Part of a small language model's weights.
Size: 14 layers, width 160, 5 heads of 32, MLP 640 tanh GELU, 5.07M parameters.
Architecture: LayerNorm before each block, biases, tied embeddings, capped logits.
Each number is 500 + 40 x the weight over its row's rms, rounded and kept within 0 to 999. Layers, rows and columns count from 0. Numbers have three digits each. The size before them is the row's rms in percent of the matrix's.

# layer 3 MLP up, 640x160, rms 0.118, rows 404-490, columns 0-79
104:462576554527519499514503515532542503540518459496435531506468459495426540483446495514423461391464532455545549527492490506491536507599470505487523466484481484457424483449465506547404519478580458493483530504475559508484441518500491514550426483
084:508494558577506541592492585563506428521523509518405490537506500527526502518476418512393473503499498428504491505569483390494503566494477470448450513412436472473521419475511495530466512511584512529538459468496441470503560502489441518503496482
105:388562471568518510531538460462550448531509505480410543532446436479488524544488566551508420449487532499579533454501457508499501447547427478406443529516504478526464505538532506555490512451517482485489485487465546499504542498528445488478512577
093:464520524439582482448456551507544607502478463452483548506530510502527502454493490439490479528513455470517530456509462545540469491585519502494494401426419478492513488545486494491464512541503524498539478582549554490606528470574433524442530546
100:514495467491507596530498527470506450510461587520454450547483501409518529530411546455521416508485481498558539414458519441512570520482474486502574483528529501505507436466469561420471511520511524524527508552480503517467554489466512473440477542
098:501491412446506560465451505474540515463442506499479563535458540432509494450477510509524411457514496480580480496493508495512502422535556478440543462508511481495469444473530585465463523504590538486512491527514556503503472507489539465562431417
098:436513555453558476526559550429534516421479488515463495521435459450520496474511526488556443484448479520592501443516540503499452487527521468486498392529487511482505424543483599522488602481518498527506512536463496483492512505548464453488491484
103:496455544556498527503484502463508464520516543502486584551506556487462444443489519545441522472517465534529466536548509452529467541509442452478563528529516454567477489475528562498512476543453486551461431470429485532470486494444435503489486447
112:457492569548553497499417460422467525448529551501476562531465539470440544470493527481534489485538512420520485499505421404550475447510459491537560530500516455528498517546510496523482527459509533472490457430421519492570547507488487546481518516
099:471625505485527525504497445493522523533522483479412468509522439478502503527494497464483488458460521445549446532496557529494510416546460522536532470495491512497418502527508547519448532527519475476486551472459502573474458529508467407476491498
103:456420474482490512541503530489477463512457573497510538519519545500547489516457528516424537443418541552520498447513575522528536552477449480501489466450545456521540537457556518556512493443473490561488455542449550560487465483545433478442496533
101:490526445493527547462488499492552499504473447494485494550470546508434514502446510427481514441579496527612433547553488541489480457540602481542491483503439505522485383510547590536511494510520510503494509492494519546525502458481476497543479493
105:479523552430480532503472503514559506388512610546473502537463562484479460483441471449516478509541431545507501498499563562501562456585530491541547513470458529527485457552540493428513536558496555477559533512506484481488470494485472605451562509
097:520479479442474449573435532534534451468491542487473599483476530509471504479518458470473453498425527436509511507441463492576518475515584431482508530456550487563519430512449558501516450501489543566570496482476529488483543564481496455489487463
098:445531479519518536502515452425550450507506542502478482441471542441466548491481503474489464502491509496501480488530447472518474497447513421547532461520481491488498478553509532498435486470476451462542517392430504511489430554495549484454544432
108:446537570462558514474525522537617576470512486511480447567464500486473540524485505491503496481600484526563504526513516546601470523563568464548487476466490493492533526511449517451520506558488527500578543534456526448516454495485504498533457490
094:539499534511511522514445535502514480504521488515460509545509556511588558433465492549432481501501453456473554504561488403521501519472520500536456483502488456454525502464488549436436543514520492574478457547473443520530524532479402482549509452
098:505614583446534492453472490472529533540495456544486493454484462511492537477522461439526463459513488512516565450466437525526513426470475502564497411473439450502500492568455560461467485530529534462515541550478534473569454528507467536473540526
100:503499456537539488514453565549477484510524513478440490469513514486474463449466477465460493474486496479521462472446450434594591485458509446438527531424527435547511467522463543472473472532505568524609464447448481500554506499521493494480520457
110:468482419492546540499496504517518533518527546527458560530520548434527507467555510497506526491521465492500516494534452478535500453501508473467478536489516477478403496484579544485496463587479491532503443477461474487495537485410503589459583543
103:473488501475543484466473447532471513500495566497487541484483557459482493495492497495477500460526542485551520512547479446587475452551548441507546528494505475539466526508494569533504445567476457489563477508433535525476521497475509506402584490
113:393535463478518591527429485445559498454551504502471559494480488530533563437471522574443407492478498513561481507427520468466479513552546495472499449482467483481447500606516530494483474490504527518547554422501496515495482541501478487545454483
101:496469494487517533512494549533527544512588507495494514544553530519457537456489501572488492491585401553521509415463500488541489452517561503412421573499462487510467472529510517479542514435533557578528502527540515452564508491430444544505477488
099:536477534533514500462473544495506435511507514521465501532496525456474506515503472438525490488494555418503510516549489527542431543484451490558501468528526459500458509522491576445491502570524457491487452464485540463489511488433393570464491504
098:416486492509538507497452504413477524415506464495471534526523544489469494492484489434511473432480555470600493466544585491512467440499408519542499458556448506535494455476543520513429530476549576473474399486493536488523531533531483547528460516
097:519512508516513542545527492547508549542499489489510497549532460474493571452510482430376532483373492450463510537489500496518511536500453489450495474403461415534442564491562514494520505509528503585485461567521534488537435607423443459528424488
104:490479504585538546505488509538525544494475540466470496499506484454532514537498505560428571497475454421498501464531473414561546526471504428503471502426470443486426397548581512460520461532508493500492562538463478531453484484420475524495473513
099:511505431510550483470414464477592463500498437497434545504518482495480491510545546487491474500508520463523562526460510511515476464521491496522461413525452488594443480552442474547461448549516529469479452499454598469582475566468469506511493495
111:521506518542487499594527503549478506532442585531471469544473495482466486492502478492476506506522541508507510481450499407574534561467451522537468563465509465529493525521499530533539489552499541592499520474400459510502461559397485469442506492
101:488484567554506539533467495452509481449513546525481464517450540490419455397467538486524486493493455479493505542517502457448518430499433467414570507477530467516423510502585561483454609555544485544518488468471470480476430527417514507512480465
090:547564470499452565527454497509510421548490507490487501500467530474488461432451492512481434380485484565485495538562440446485478490478436497489505533475532429543520456446514541509452505456535509517469507502480474511444471559438464481533539515
101:471467511508507501495453535450510454471556507577463569442449509459446564487471565482534524387495424468569485443486501476468501469531425531516480458541390502497455509497533561468412505500596499507454470423536512511530525503517486535492435500
108:424591498476513494507514518503462457495494484514405506496463501519470485477531492456435500410484514505587529546415531522494552468566524519534485500508517486490456482556470531542447477529485600474471393478438545470476467531523476529489455480
099:441556455527650513525455567499552493421495547486507542522483550457476512428369524450516454484528470541547505431498485495499504495547507522476517474499526504566483434514500563487517489549499510497522484507535515438460566480435464467525537480
088:521492527583485511547453514510487514517451574527462540480516519449497544487510472526495494521526466451517517476448437498539551484508471523483506550488540456515444533484522499477515549516561526658562484502455437568463455513500494502489516582
093:490491534514432532506515517499440520526520487539498457480461493447467569485451502546435450479495516492557509546588556454483473547486483448465515496506507476499507455541487466511457565459479538515480522536478462567527523565494506443476458435
095:523613540513516513496484498538514497511443495476495477494477498488477482493461515436474491402521402532546453564543476511515511428510512427416522467488473454556468464472457515553492583520521482472553417450477465506581470562447476475514499424
105:479501514480540570578452552444488497468504538536472473526459465513500513499446487437481463440516515469542461471486556491523512510505472444527467437489410479542459465493514508435463463499557528453537543419536576525544393565505481516521451427
091:585506559504526563503510471563393430536532511546505460502457559466494506432422556490466477397476522562533544523548500513487530503434535494466512531477460452516528445446498504510487534480553497522487494480424547536538460576453516476526463466
098:524506505521513536487511480529506491524476510485458526493496461468523463506467484532515525505511520478513543540487430450593507471520494519461520513487462485469440433542435535432459500593484534553567525490428524491565562508486468560504549477
101:512506533507517530562461563466545559462538615461522481505539465481507606419497495500526489487440489450477488483525506503530524466503402526471481531407512473540535502510553517462441514462471488529504506493449509492549464544464448493442469526
084:570459523477453556467560502527554492458486586574482454538476481476552573484441533514491462527535468484545577502544533468546540482529484498581538501518450495503449459516562528378469476479483551506529572542520512489365464537452481495442486500
109:471488588545504502499480493509524449516497484573421538530410448467401562540434484478485486504569502440497512480480512507554517476557500496530498467499485472459539505597475514478486537499561542562524532448465499549545489511532471510428453531
085:506473549497544566504440532490555546482454531452443498480548555444513505479505534490480491467501484497528548423480513409512536420518482522550504468479443482450487490548567571446496499539531585547537520457492503502484477510495425526533540514
112:431582538520493543509472464466543556522506578479455513472504506472483607460472550512510529496483547524542445465484429554481473467515540482519536480493533456543495538548528572563441553518522457564531595419475477500555527469492506454459504543
095:463544468565527529534467532488490493474485486445493419511473476553496523465505507507513410512480451523497499475540513484507495470510536424505565411493516495495553408541442575491479567523504491538552492606467461461569568451522503483378504508
096:520469561522486513488526533497466507518483472517493508575537553518515564411534479451457522469494496501526561487472511497518548518461481561490518497445571423532562530461582493513473547491524489623487471559509546471470504453496451449474501533
100:475540532478514513475464462529530542562472456517485522491474488439440427525483529512492434433500513456520550498483441522510507441629519464495443470494452493468475499563495482478524559512534558504627521494565577480588481554552441562482444523
108:462496519586546494520411508510527551479570511519479595500504526462465552487461542440484526457489431538485493462483546552511548529599437507511476505473518454547448543526542495443429516590521513518516477494518483506480479488410484537463433576
094:527461518565560505517489607487466531474527478433456524498484581484553504496468551522526516484469495434556541400445516482493521544517488497493546455505491497512442492541473522532442468551520571508513477419435462455555531534521473468502525482
094:442532479482590533505498507501545545439475526466421486539466498487454581486494532459484473455479530495537517501481526472562556481558519485523511428499467502427473526510558562522406425542494498473505474535488555497526431529499475460507467477
103:525476517493480536553437451444512517430515578534497517542434537536526527453440525520470418522450397517510482453489506515492561549467546422472554464479524457498505469549480526460481480496507520513547570534540455443570503535507519501432462454
095:467488538426486537443400568458587590469496527507511521537433514543497492500459509482507507482590430482518511495476533548569498499481487519473519503433420442476497519501448442487425490518562530516542485500497536510523457562529450508553520486
106:449480544477475526472489446502494464488433480576464533586471462422460573520438471502487479480549534378547518512453541518520541520589430540527538490469503483455476501463536520413459582506527507510497479538491589535442561545471466527470476534
096:502471528473496515508470536514482468560448535468505499577494511488416598485465548452498520490448533499482566474442482487513607424584489477514531485472438501442506396553492541497545451510575508518533479552520550487482501477479459462497436549
093:452515476536492540485441559534556491532415489486479478508474526557477549457447461479466504498479460524525599476500410520499482511505506495577536496527563449496434424476522497472491534529605523513543492552495528495466458465500568512511467533
101:445563553490550514466419506497561536435517553484461512551477500479424524506468532404481492512510481527515546510519467533518543513618500484502488435485503497474509501505553531459454423642523486451532475553519520485485440484465484494503421513
111:471491543583576495549469519471477518461485559506514518520508466445509534426394528454478467489492599517524572452505535510509502536468451474514571501461525445542520448494473603460467524481490531497546461484501529475528563533374510495431454455
098:416487577466486513504423494411539587503516495536436558523503536498454560494501531510526459541526476529518462464505590559547533475561530503491570444455517499486443479564474508530447528561487523538579508456475474457580486450509522495473467489
098:519458529525544580593449574539489506464527557495477468559545516476527458490400484508507468457465474531546479435487540489513534520449426508437434514444484484538533451459490525465485499526558594548512504540459513457505511534443408485469516547
095:429450493436510536492488514531471491535509469555486517490572551489515515485447515516430464426499468428562499493512464477478523451496572477561488484510482481483427516562505544500516469492541517532487511487415451577515522617490499438480461529
104:488511584465506511525456531533536462520513514457438539488518515513536508485427498477502518482503534468525551473490455477489482499460542502537457438485560462490513428499530597503508458484557444532491496520505494501550549465438425465507524488
103:521479493509507525518551462471511530403556518492457513476500529451452492467525501475527495467572471465545499536489449448545534468491525481523555468437483483435412417521507563506524541603503524547522495431523564479532497490434520525483482467
099:467489497477517545513518536521560532492533570516474428506473502502537546484548520495474479412507448480526491493562473467555506527541484452497440493525553484513493553520498537516452477456474457457521474539445460568465473558464424498470517453
110:493483477530524542551454529524481500507543539533465476567573606482415492499396471541438431493569436530510465508510529580520562473546528491490556537486461477540507492529513496422500513555514548497520522501491467478521476492480543566441504514
096:429485525535497545571454498444517520555528511564441522509528511450444547471434528490511479484492440409486534385525459499508522507461460489574501456490455471527455459523490544502507483563569460479488502428433467495526523510452472484413556495
103:435617483527570510539472505523499500489479509607494534547438460434441506450492466513513471517590421494514474512539460506531500482512503423537490477476540474574514500535466509523499530583562566492498496532395585472528523500490496471451513459
106:510443559448483521535516573472573564477512499572493561467496571450509509483519510468501457469475524472516549460473476519560537509561428478491479454496432496440434558503497489426476513582539573535520485521474566563508501571504463534510426476
101:504526522522505486489495605474557546478495522422441467492463483420552504510515514481505432481463546436545518509555487428503493515522507476499515442534429506466534471551497570531477488536496484459537496443459524533518448486520472471545440447
103:479446539451483488485483505489425496430493545489503571520463472499478482487492568490505507420546466475562479444493522473582504485513546488453474539532503500505434566484525624469487552535460572535490464467541529508491516579489414499468470423
101:486548543582486510498525525439492546544528519507404451506480543478457491520460542532429527431550523405545468541525486379551481522498481441466481481464474462459453531491561521545509477479471463464475461443391514541473496497504440492520534489
117:525550487510547517518513490512533544514496497414503478451519545458495540425525504496447475473502533509508483519433460494519500562498517384435470455453449461514471527559451541435507529476515524537589544450465520500542470539495479521541469396
104:529554555463508507528542433483441427468473467562473451497470551439394461441470451525507440464564467508531430490524492515469492477497532497515568474515498466459540492567488553444435524477528511473505544510410531552494430551505545461521516463
099:465549467522566579549496496566514491489408522499488505514519462447399500475497494522473464481493479496507509516471469401516484494545508513525449554465490512517511454558494577464497477511493494548500563506462472471446489501445456477510489523
094:466511521520572607488506481492499530534525593550475458508497460419486569500508457533483506458492434473558473476485435453549574461465488517465569526430425463515476546537527499473463563487508555486559557483499519542490441518475477596401544546
088:479549497475580521501548533502487544517546503490506451490470458474489577490551504449434504499460502558510543503423513468543530553647455426471440486492446504460414524530469529468475532511492458517542509512495568533444461471477500493461474497
090:401479514456460468466454486463525578533452506504508523525438426500460498536476467561463466432505516492521545478438461427534557487564488465554442503516466441439474518506428462565491498468553522488603573514506544531473487508543465533491510591
099:484502548482569492494505498540553536524491489500491483508508466453402501531472509496459500506540418521503482511488511501581469467622506494428508504453448470501437502435474502500448497575502512499542468506541577497476518510479457485457530526
103:522508498490489515545510473485474567500492438490480506521581578486443519460545440480512499458471441491491527442447494517498565469580499476503530442521495483420461462509501498545491546566488547584511494527504579509521493505531500490485437489
097:500457510514566537512529517501512437482546519499462555456481480491445465539479525480475511473484537545515520513448441506524534494568513482433460575420527457542535445577579471602480486469505532536508471504478511523544490452463446526471492553
097:428541477579478554564549531489521529505549568555438459503517498427448571488476565541424476463447485490535505460557448530488467528520465417471488462482429470503428458538479500526444523492578451465523507463434487567554476549432529466516494471
106:490487576521549526501508527497529496489501489473442487543544501489416446501505498484396502492488488520542583490498513412518544499534495513468467395490428514435460501485488511554485519512509498551526487505489551499519427542461361485482467444
098:422487514463549529459505477458513529518462559552485507488482491478488542459438516504490493525508549507522534553426477467519565440440483493455529475490476473516501483509507590465533485528529534534570499516459615470482548481470475508442538510
105:422582501451501557518477450437451568516479533558471505454477480468475548484509430525547441491550473485538460474473500504524486401568569489442467430495502478514469492571449495481470506468474506487531599442494529477551486531517519549429522477
109:484539481492544546471420549488577539523487542521472528556476483499535489444468511470494492471511475530501508501505497509516533527507433518459439492459527441445495554481574578499463495534617481557548420586526536459569489545471416497535456482
099:477444550520460454558537538587480483493472460540483570481512534476446502526510473504406531480492490449519530504506553446510462551482490478532492456537409528518392498518500546536521448566523574573471469496522554482466523571481433502434465463
101:520466525519607569526570568493529577450503491530421478530488527445533502504491547564517494524524427463493523455544471494518515479497535498480456419499405507466426460545504566466524458593514526606532530568508509528549500556481465505494462457
# layer 3 MLP down (transposed), 640x160, rms 0.104, rows 404-489, columns 0-79
110:435454530558460463503442498529458478533516559403513476492506441537447492480450476529434513540516594520570499555454530539510503510560420556506512456487512520510490497451464524477469559475533527471458464514417493467576390488507470528552453498
084:512563453482561460512439473473530512475469491476568495427521487419461489546542505459559474445555513549417442502446484518510502493505500494511587479540553580459497526522500511519526559498439463493524458544541508547537486476573549538539531519
109:577580421457473553496550530469519538458475509466505403519508545493516536470536485517548563443478499518507490433578474483480482496473430485575522531535490503523423507526505429484504463468487452564432479576483458531505475513497511519502541465
089:513553468471549407508482578518426494543538477485525522521506502482452438570537512436587525469491469517476491547462460476526528563483489520505600458506467549479579585475484523549474515485508472503486482520514543463496461515481538595515482467
099:419491569512491448445531458469518482428543503501508488520515505535486502491481429439470544489541512450516485542380501508505603497497494579482523462453512463557495478495495467575461522523527539466467528501472551483469522529511519506490469533
100:473539405453452575523478517520478533520509500521508540553496528494470444457472504537485551483466543526555537449517459494579491461533564446429495515505482535556489549456484417440426517516589481410497460540500557509554515515472449475501535532
100:508511490487527551492539557550502508482462476387506436525463453494520487581511482464511486491516418567482509479468476523473564519538558430506506576490458562537490549478523504532548484431491472534489557563493443432491431473482561496476553478
102:503539562501502549521455489472493494620505471510510501504501513527459509581483426506539529448489486512588493481462518550423476530536540506472443482487511583497534495546453464486553450443556509502431557529462566535553551490560511494498521549
114:538539444459476526483559531524499533571547537498491499474417463518477558493644535381472503489454503449535509488501543525482473454473519488610432496543523452486435493472502521507492513460548467494423487558469539541583480484510490448413536492
106:470409500480535527543494537527427479573479506497516459527532483547598529508553497397471542489461533506451485513491443530450503578487477581511442478471489454514491474462563483488537466419577431506412484512539490501516422482521529549498539468
108:559431511506560518504547418479494390492469551534476507489467507535494519490574540415483509495502422567526523489462518434466553498505459499472496466502489536520462503556455514578528426507459502475544518542524565554525443507514504536457480451
110:476502533573509545554500486528421495509472496473585456484462482484505530540503564472489561526499459514574442449481519501500557461422550553511471452524508513515441500437496518518488452524507516415425482523473515569460550528502430545483503458
103:467452489446477543474606515513515395503545505486494489487493523507510519503567504555443496541547524522460453466526503474494441455561523530516603574397495497434539490487532386476477515491516520469458506466461503594507435473502501471554502512
097:470470508484481495535501488547548558503545520530531510511431470507480484433477547572544468512502468538557538475477417563474506518490442496444474531469495517492540481527476505430550558515476565415503484497436482489474523478442456508491497501
085:553481522453482464425488537532577549501548471466507532480454517499502489546498499462543463477546536530535542496498541457520491479490514393489532555526472542479462532520454537509522495480507473560492479505578560578585541491479494490524499492
108:497528437496541576539477465507520472452444511485541463477535453477451466574541452561520514537481480452489569466505538550458550520495475511517514591544490562443489492471532503489556439491526462542489536498404561464507493482475434465504449492
098:487497506483559498480517501499495552541520498536546466415484514504522441473535491513527495523488552497487490423477553580487539420479480483478526513501471596533551444458385486425545447525439539559457460444443554503491450484554487601492491482
095:519479439452489492526508488515496509509489509525514501443447440483562499438527507529489454554505519513432423476608491495496480557466513431443504517488529493513480564437523537486484538430501534569525568491480506499489551524526571463505483535
101:496546426571479470501500554555513481551506447535537558495490430479483569429543494463468448460501548437478496599444544452466532556514472529512540483476488456470560484489516494492491464519438448449488463548436514471473537488535545491543523477
107:543517520548503478526518536433542551450504502552503491508523452441473509522514485467609461428485459497437491503468499527432462491502530502477519505452483428494501527497507508487526474538430506533503521415612489522487503456453579495445543472
100:506505515488483516444493477521556422506524574452506561489536537519597504482586540534496455496434514478485418471538477521475498512500451480534542514531482439559549508407512469526507533471525475443478561451525574517566498504492550472550446443
115:439557461526465551478465497546484472555504411488589527473516563401500476490492523565444435520543545526464541485550471546523454534526480496477544449495518461598567473460490424541516540491422539575561480454451493546517526519489516480520503475
098:483483464506521509539510519499529479468504487542578446495471463546524474460485473437582469529509542483389535503508505491501399415482451488506507534497505538481506478464492507584432462521558510526495509526559531511527496455528543537505541516
097:474538541531503461461437522428499529490525576451578507512440515515527490542560563468478549517505448496628466505505492489448495450433474515517509493562544488532488528539507479400487502502451473507379543512439512426526520495523446515522513521
087:527518461526434487515546486529576417467457562527565458450529534531463459523486468521506448492532510483525489474569511492515481500459452574423517521531520605538500470454502517497536503491515516441518527496484533479466499509473524502498584473
097:562521504560457534534559484520504481453444522522537555503497576546491513536592485462478460508511557522483489423555523522502478516471420497521471532502515525484473450490477437429484500594455524547482529438517497410478491562543498486539545558
095:478494527459534483543485505509555522503411463497566484534466585511510516433480486467600419481526572560347512508473540540516480476505505491459509471486508514552460505508477488481581485491471477540544440602486528473531517558512530497584489490
097:474540544512495473479563480496488465526489487562563466454433458432521464503442437497472488498552502573555489536529552514529505529513514504507561489445509468438529585536573408499513521458545427481511571559567543488393502445541533449534503552
115:468506556463481526551483525543491550594407481517565477488552455493442469499521465453417472521523456547524585387505474532550496451508549471512476489519422536455447497474532526468497471540471525505461487540519448422511535540508443515490451513
097:526498584459481474468453488494434482508555492450547522506488505420475544512451511481551506533493533539432543583533485513537534459566487501518525512505470493448485507519513538417462474395553483588509554535527471528520511546536490407525512466
094:452533552475465442480484520502427435482498460474560502399519542583449472540467521458569475506439505466550536451506502537480521501482529440523561504496425500503597526548425469503603457614427541521495524494471570537504487452563513514517456481
102:504472515462512415526520507513526517450550607444490530454504465537526541483537496450528449525532445561500454529534447489498428544439441524562474529542452563522510461439507525508543505439501418482462506554483468484512518467476482466498536534
122:501438486471449475535517543525441524527529552408478520463471460533476459501516492411496505514518550590538549555490463518527456552529486498497518475472489540506463443447526531500555464483540511508445531544565464427531469476499466517547512455
107:508499481478510506540550467508465452520532553548474433483570466565535486526446440466593451436478524576555537510487396507443439447499491548485508541600500545526487469507523420531487494456550518492476491523524535478413497466521540458466440516
088:478506526481546456486443514522532538568463508462548509440501519526518488463556503489516505492566482490391489523570491516465477474511572502524505487559490474502580534511513504478453518522460456440517542541566510481493517532439470513555560503
088:521534464437489517403501443488463532481518509515537473500448470454526472505530500504536491551481452486509470507435507525464498521540477553522532500505503532489518523491525519513521463431537508482456465394409472564483517455490486528535479603
092:451522468509452457467500505536522459532412461578535482500517513424458425517470471497504536587558456539489503491466480497493505455494567509464536578452484448515494528522515537564569489541428487419539504533442495518455461623546484470469515542
102:477479434514452534504521502446493494553526514514467533540529442521530490463445474507477457458478482476568501466459472501534489471521507495473532418530500506562540492539546462519509451500548515549467557535504567482546501534487529442508508507
101:429502481489525438540554486563563465499596434569533479424503496553532447535537469512549490515516456462466539456536505549486527423559568496511548528512436484493550468452486481493542523557403472454524482534470549477456514538525472518566518527
083:524510535541488488528529498476491489486511522508444512502510500522488461451552511442526511510459464506482524464570541463421493456512535553456461505522478472528504588437573525535449491503549434529454474493450481549463536437548512516594497509
096:522501462457478469540514467516570461508471508493589496481588518493470562509432362519461505530550409558493486484518527457522530497482536475454489552515516523491472490497436461526486492504447540535502509509529482478481466435461505625519556516
084:444593480479581480502563500523467537572481487496558529467495463462462525498466559506453539441491462426459428549455502457488514504511534546479561516419522519466507444491486467570530503509486535530436524451476469488566477451481503438517517512
112:475544432564511525519472481589454551497496516493483478500507512527589488569506484492454432526424556425410555475532518483463529470485517512494480521532510491618540560462530598546504414507482516552475477423454480505472489512535547526435516513
100:461512467525457449585471549528448542519513492550488453515536502440429504489475566513483491450485531485695488553493550513526531479556489441492500525421548484456469530531500460525470507495524526474527526510478450496492474499471516464473491525
124:500531534490546606490477433449514503482508504495515515551557492510519527522427531591455500506547488547504417459512462550464596575570475503489523546463516468553463490558497538484488517505538516460451478460417460507495454574495516614564409512
088:402540491527519510553490470482518514469491559487507496492518479460457498542526428423457511524498526456567592535450461512491497413545593540522434560506559563500498590511558440553555538546456462538453502474571493537530505494479418490429477524
100:513507488536510511468525490493527440500439510509542481547485550516465516511541465512470483565469457451451516510464512516428484548504516501495511518476471522561495482524440453478477464542513403450485471467483509453510499526555512539521455489
100:497451524522469517501484514550523438523432449508510502536443506501488470522492475517531535494491438504500546471497427559483459523485519536480474437520502512535486478525510540419545440555527464516471419487505488484490368554454498469548481473
114:475490469562486476479523572549540487465484515490469541521489514433449449565535499432485509511525486498493573468441461556474518459551449507518489488468459547543483485542479539464514473509492497448517544509504523380463460461491451627499561468
095:450443445489478495555598561538480452457413461466480435540498504585510369554458496508415542528501477517587506510527518451470435523505511563541535527488482535502534517501488479512528528548567448486452576492549534489535466500439466489472474534
101:439445526478455557488488460515541497488475527482490503450483472463491547540480445433508501449481516524663522476507457464503553499536481506513484460501538490419472513468539501521513491506558498512508544534462555502443496500481458513523473506
104:577494486479509491478540505494530501523438566455539489535566537506515451512481405549518554468505490541494501459519489495538547496515445528513457502490453485434521536477549488505505526488555482538476453471490497489496430454531498549473490552
100:485456523529513509505490452507576465423454426492534450525478510518534613509556458492501469509549459545551500535485494503464518512479551509492530454439490482477450465485519462499485493479437507514547546558544498503565502484519478469526457517
114:450472510532451505508449436462505565494462477512524470475498476562537567549511441491490497517530496468529561555501543558516530480474500433552480469546562520483554469450512520443491493521509436478434498519484488505579493480390510539541505452
088:471572498489467397414544461510486493503611447523518506421435534537511489497501501566572584514476538464510497564486550524445536478409613514487464509481473516495417534496556512459483492444524510495537468502473482511503515552506543490607555430
090:501542481510545446457496486547458492488429440529511538506495560480499513452544522562479552550486466423449485476479533452459470506512544484447491541490526456605557561500511457513471473523484454567476410537523437457473511503513497471536509532
094:433482472477513442560558467517496430505570507489472554534415567475500493542422472515532574467543483499501483438502562487428487471528465494539507507451544492455452531580451457492554591507494550445484567526462571531429476476523478518473541427
111:419515504572538468493514421421501557506608505501551488564524498506483529449517515387463423546507509531537533489492449552436500560443486518546451510492565478528541532502458510526517452478479548478489534496486476489429553567505494506479517487
094:470546487477611519537495487476422489474497540539536501468483524514482538486518439496438433518578486484518490470553444467452504421489440500516569543515499528464556489524542525499541481418510486493500453476488528444468474516459545503453565487
106:502484567459515536480483489484472485503514524481533479393592529524517483545439562493590494521526494510531441509481435408547476485482559503507479576511488552488419471497570452555505455463483492471498515482462542563512546508496580547531517537
095:506465522437545523471517434393469470497462441492442518560505523533515473515511522420453445468490508457550548496493547511400527461513537541522530461532477520554394463514488503497452495466476483515398525532493465499495516523509516461479498513
112:580548519511510548504458499501504549484507476497441472449474501575500529408453549511477529525517552483515541458548455473452468562495517522427506538533528518474526545545477515560507456476504443508483452483591468422464477514494525425477527545
106:530498517554511492485475498544435519490499468606465529402552578511597473437498499486481496521531503427521446481469458571401497533474528477463486452534519411516447543441462427467511492552482517461575470464526509498521525537493484524521521477
105:441438494569590544407559483538451614512477570483519449499503460538509517529514573442549497478475509498525447475474527464452574478439538557500426497523563545467532567480502468513496512463478460442475485481474490431523432567501478535509455534
102:526550512439530532522541518579617536446482390528473469512472389555477456510491530577509519496503464428572501429442449459403517509538529473496508541516418528525478434501505465464513479563520452538465464521434463507483538506553495456540455517
087:460527486470596510491478460588515517542442472494509476529539479458535522458534543450499518440473512544578489525504521498424445467509485462523545462489467499529550580386512531473472487515436506523503440473472501528478516510449450487582484456
102:539478492532472436540493483556524528454442495558578543478569488533457456472478530555460533490504545479499434448539535442564459495499573449525436487533508554508473489451525518516542572501500509549416550530516480524432510449441539485538432515
096:469450502581515554477524458462514489486438523490596474436465542506504400495527518481503564500426469532531486485482413503610492525495492498491523532478515479567519491485490439430596500476495436422492429498466449477565441466517483504484496478
099:451580444526463493497549489542496488493485443483562450501484453596450514517475437493433446505543430492502526471467524565500474490498503479473458565479485534482494508467516510440511476513493470501430521524471478462495487478454508581507524574
103:539477541550530438514420465483587485437472522510473532491478507500513533538497499439486538508512459519497516521513451453503502505469529488546498557522528501433481538547479556528477587390471545411457505399572549521510536528521542526407480481
109:470509505619500468455535502464464540537501559521490453496482489524446478469556469472484517526549522477566444566512488478558500552493509460476455522554476560446541490476553558467525405457466443530401492546465492529500467518460549476520533536
119:421523488448608554474508471545475532448511499563543551515535475417444467390487582561484498507479479519537425546481483513487526509504471549500520529510534485484437506558449522471504529483549492480487575501468467556515540597515511519534505472
109:448478508502434490458496485481474512455525537548481399517455478520447445523512455497467497566527463500541516531552462533528475489468513510507528478509428456510468537510516517518512484472489470496503469600538497554438477432507508480542534469
091:432505476565539519495479510485543363479514489584525543473523534486541480481531474513503436474457527468501516560495458540479505477519528550394496495495493510528419514478532418469443587481480476515511465482524494565546462605521539523536491494
107:515501516473473462476505522534413508539482489548478537442521469481565517576578481589457559556441513458583493549468495479569490478499475565468462528470526529553437478526458499541485506522494543497503562486504539508463479487538546526517455446
093:526623474499511474511496472461505518544493466528567494460584467554479472484495488479515473489488527444441568528505463533520538466471497479527498498451480569498494510548503536479496516491456510497503569495567448494509452520441491502495469495
095:529373505509514538495450436566540540547530580440499448517532493519502504494514453452467498603499485577474509521541531471522483531469486484520530464534480427529519470472555567462493542509500504513535486583574522427506510530493448497412483515
093:507524516513488532470482493472509495531451457519500522473504470503478530510501588475573526510462497501385535481561438527552524477476532493563534498511489521568462522406479493484462517477530552538428467496471481476530487468551483542491487507
098:476515520435497541522430530505486530591491430427584540543547457470422482440511450456528470457542506464459471565510521494466507432539432583455460472476468512541477539529524481499417448499505552486447486580531502463460474467534502496554486540
091:493531465505507511488479495474511439517562499486455473554513533479545500511468531515500505462565458527542466532468438518420536525533493567493462569470527518533495494553484458461520433522458464514537509496467466576449521517479534509518598497
096:570472576485495424483496504541451547547476550465492516407487502584534546434529452524490535490427491533556508560497517461489432529538484504484547465511469451548485533533490470491478484429451452531500415461576516466484480471515559485477490517
104:521482420495482526579514517498498495479400522561462495498431454484461583536442550482521511519523457440503482507529452579526561464556504496517535558444540548470506499528525494463507471561534544495532546523487432554452486493462499456473485536
094:490550493541519534466508490541476532527516478503461438478548534543470448523489501451519487487524489457443455471521543539447511449410471448597484439541523479451476575396546513424490554534542465418500503469553488517536511501434523516493503500
102:477467535533538480521496475489548530513550519480507491518483541486517477467509476500475563518466420511548568472518482507518376566489557515449490462439405472558465433416547500484501448434551526502513523516595536513551435483495449515518485529
104:480404569515522488521508546470472532483488416479530475535463535495483564436579475491456499512448493486540464507448431495489475514463518495495477448474589536465549518558501565516471502537448517466528533530551479555414470531509433498524522501
096:528559497526587513567480517465548490483504568592448451463500517484503477502463520483498507531485462468485470512509480500504493555500548532496441487544470580467544491550488462459523503466496438526512462486462486535483498497501491532534485507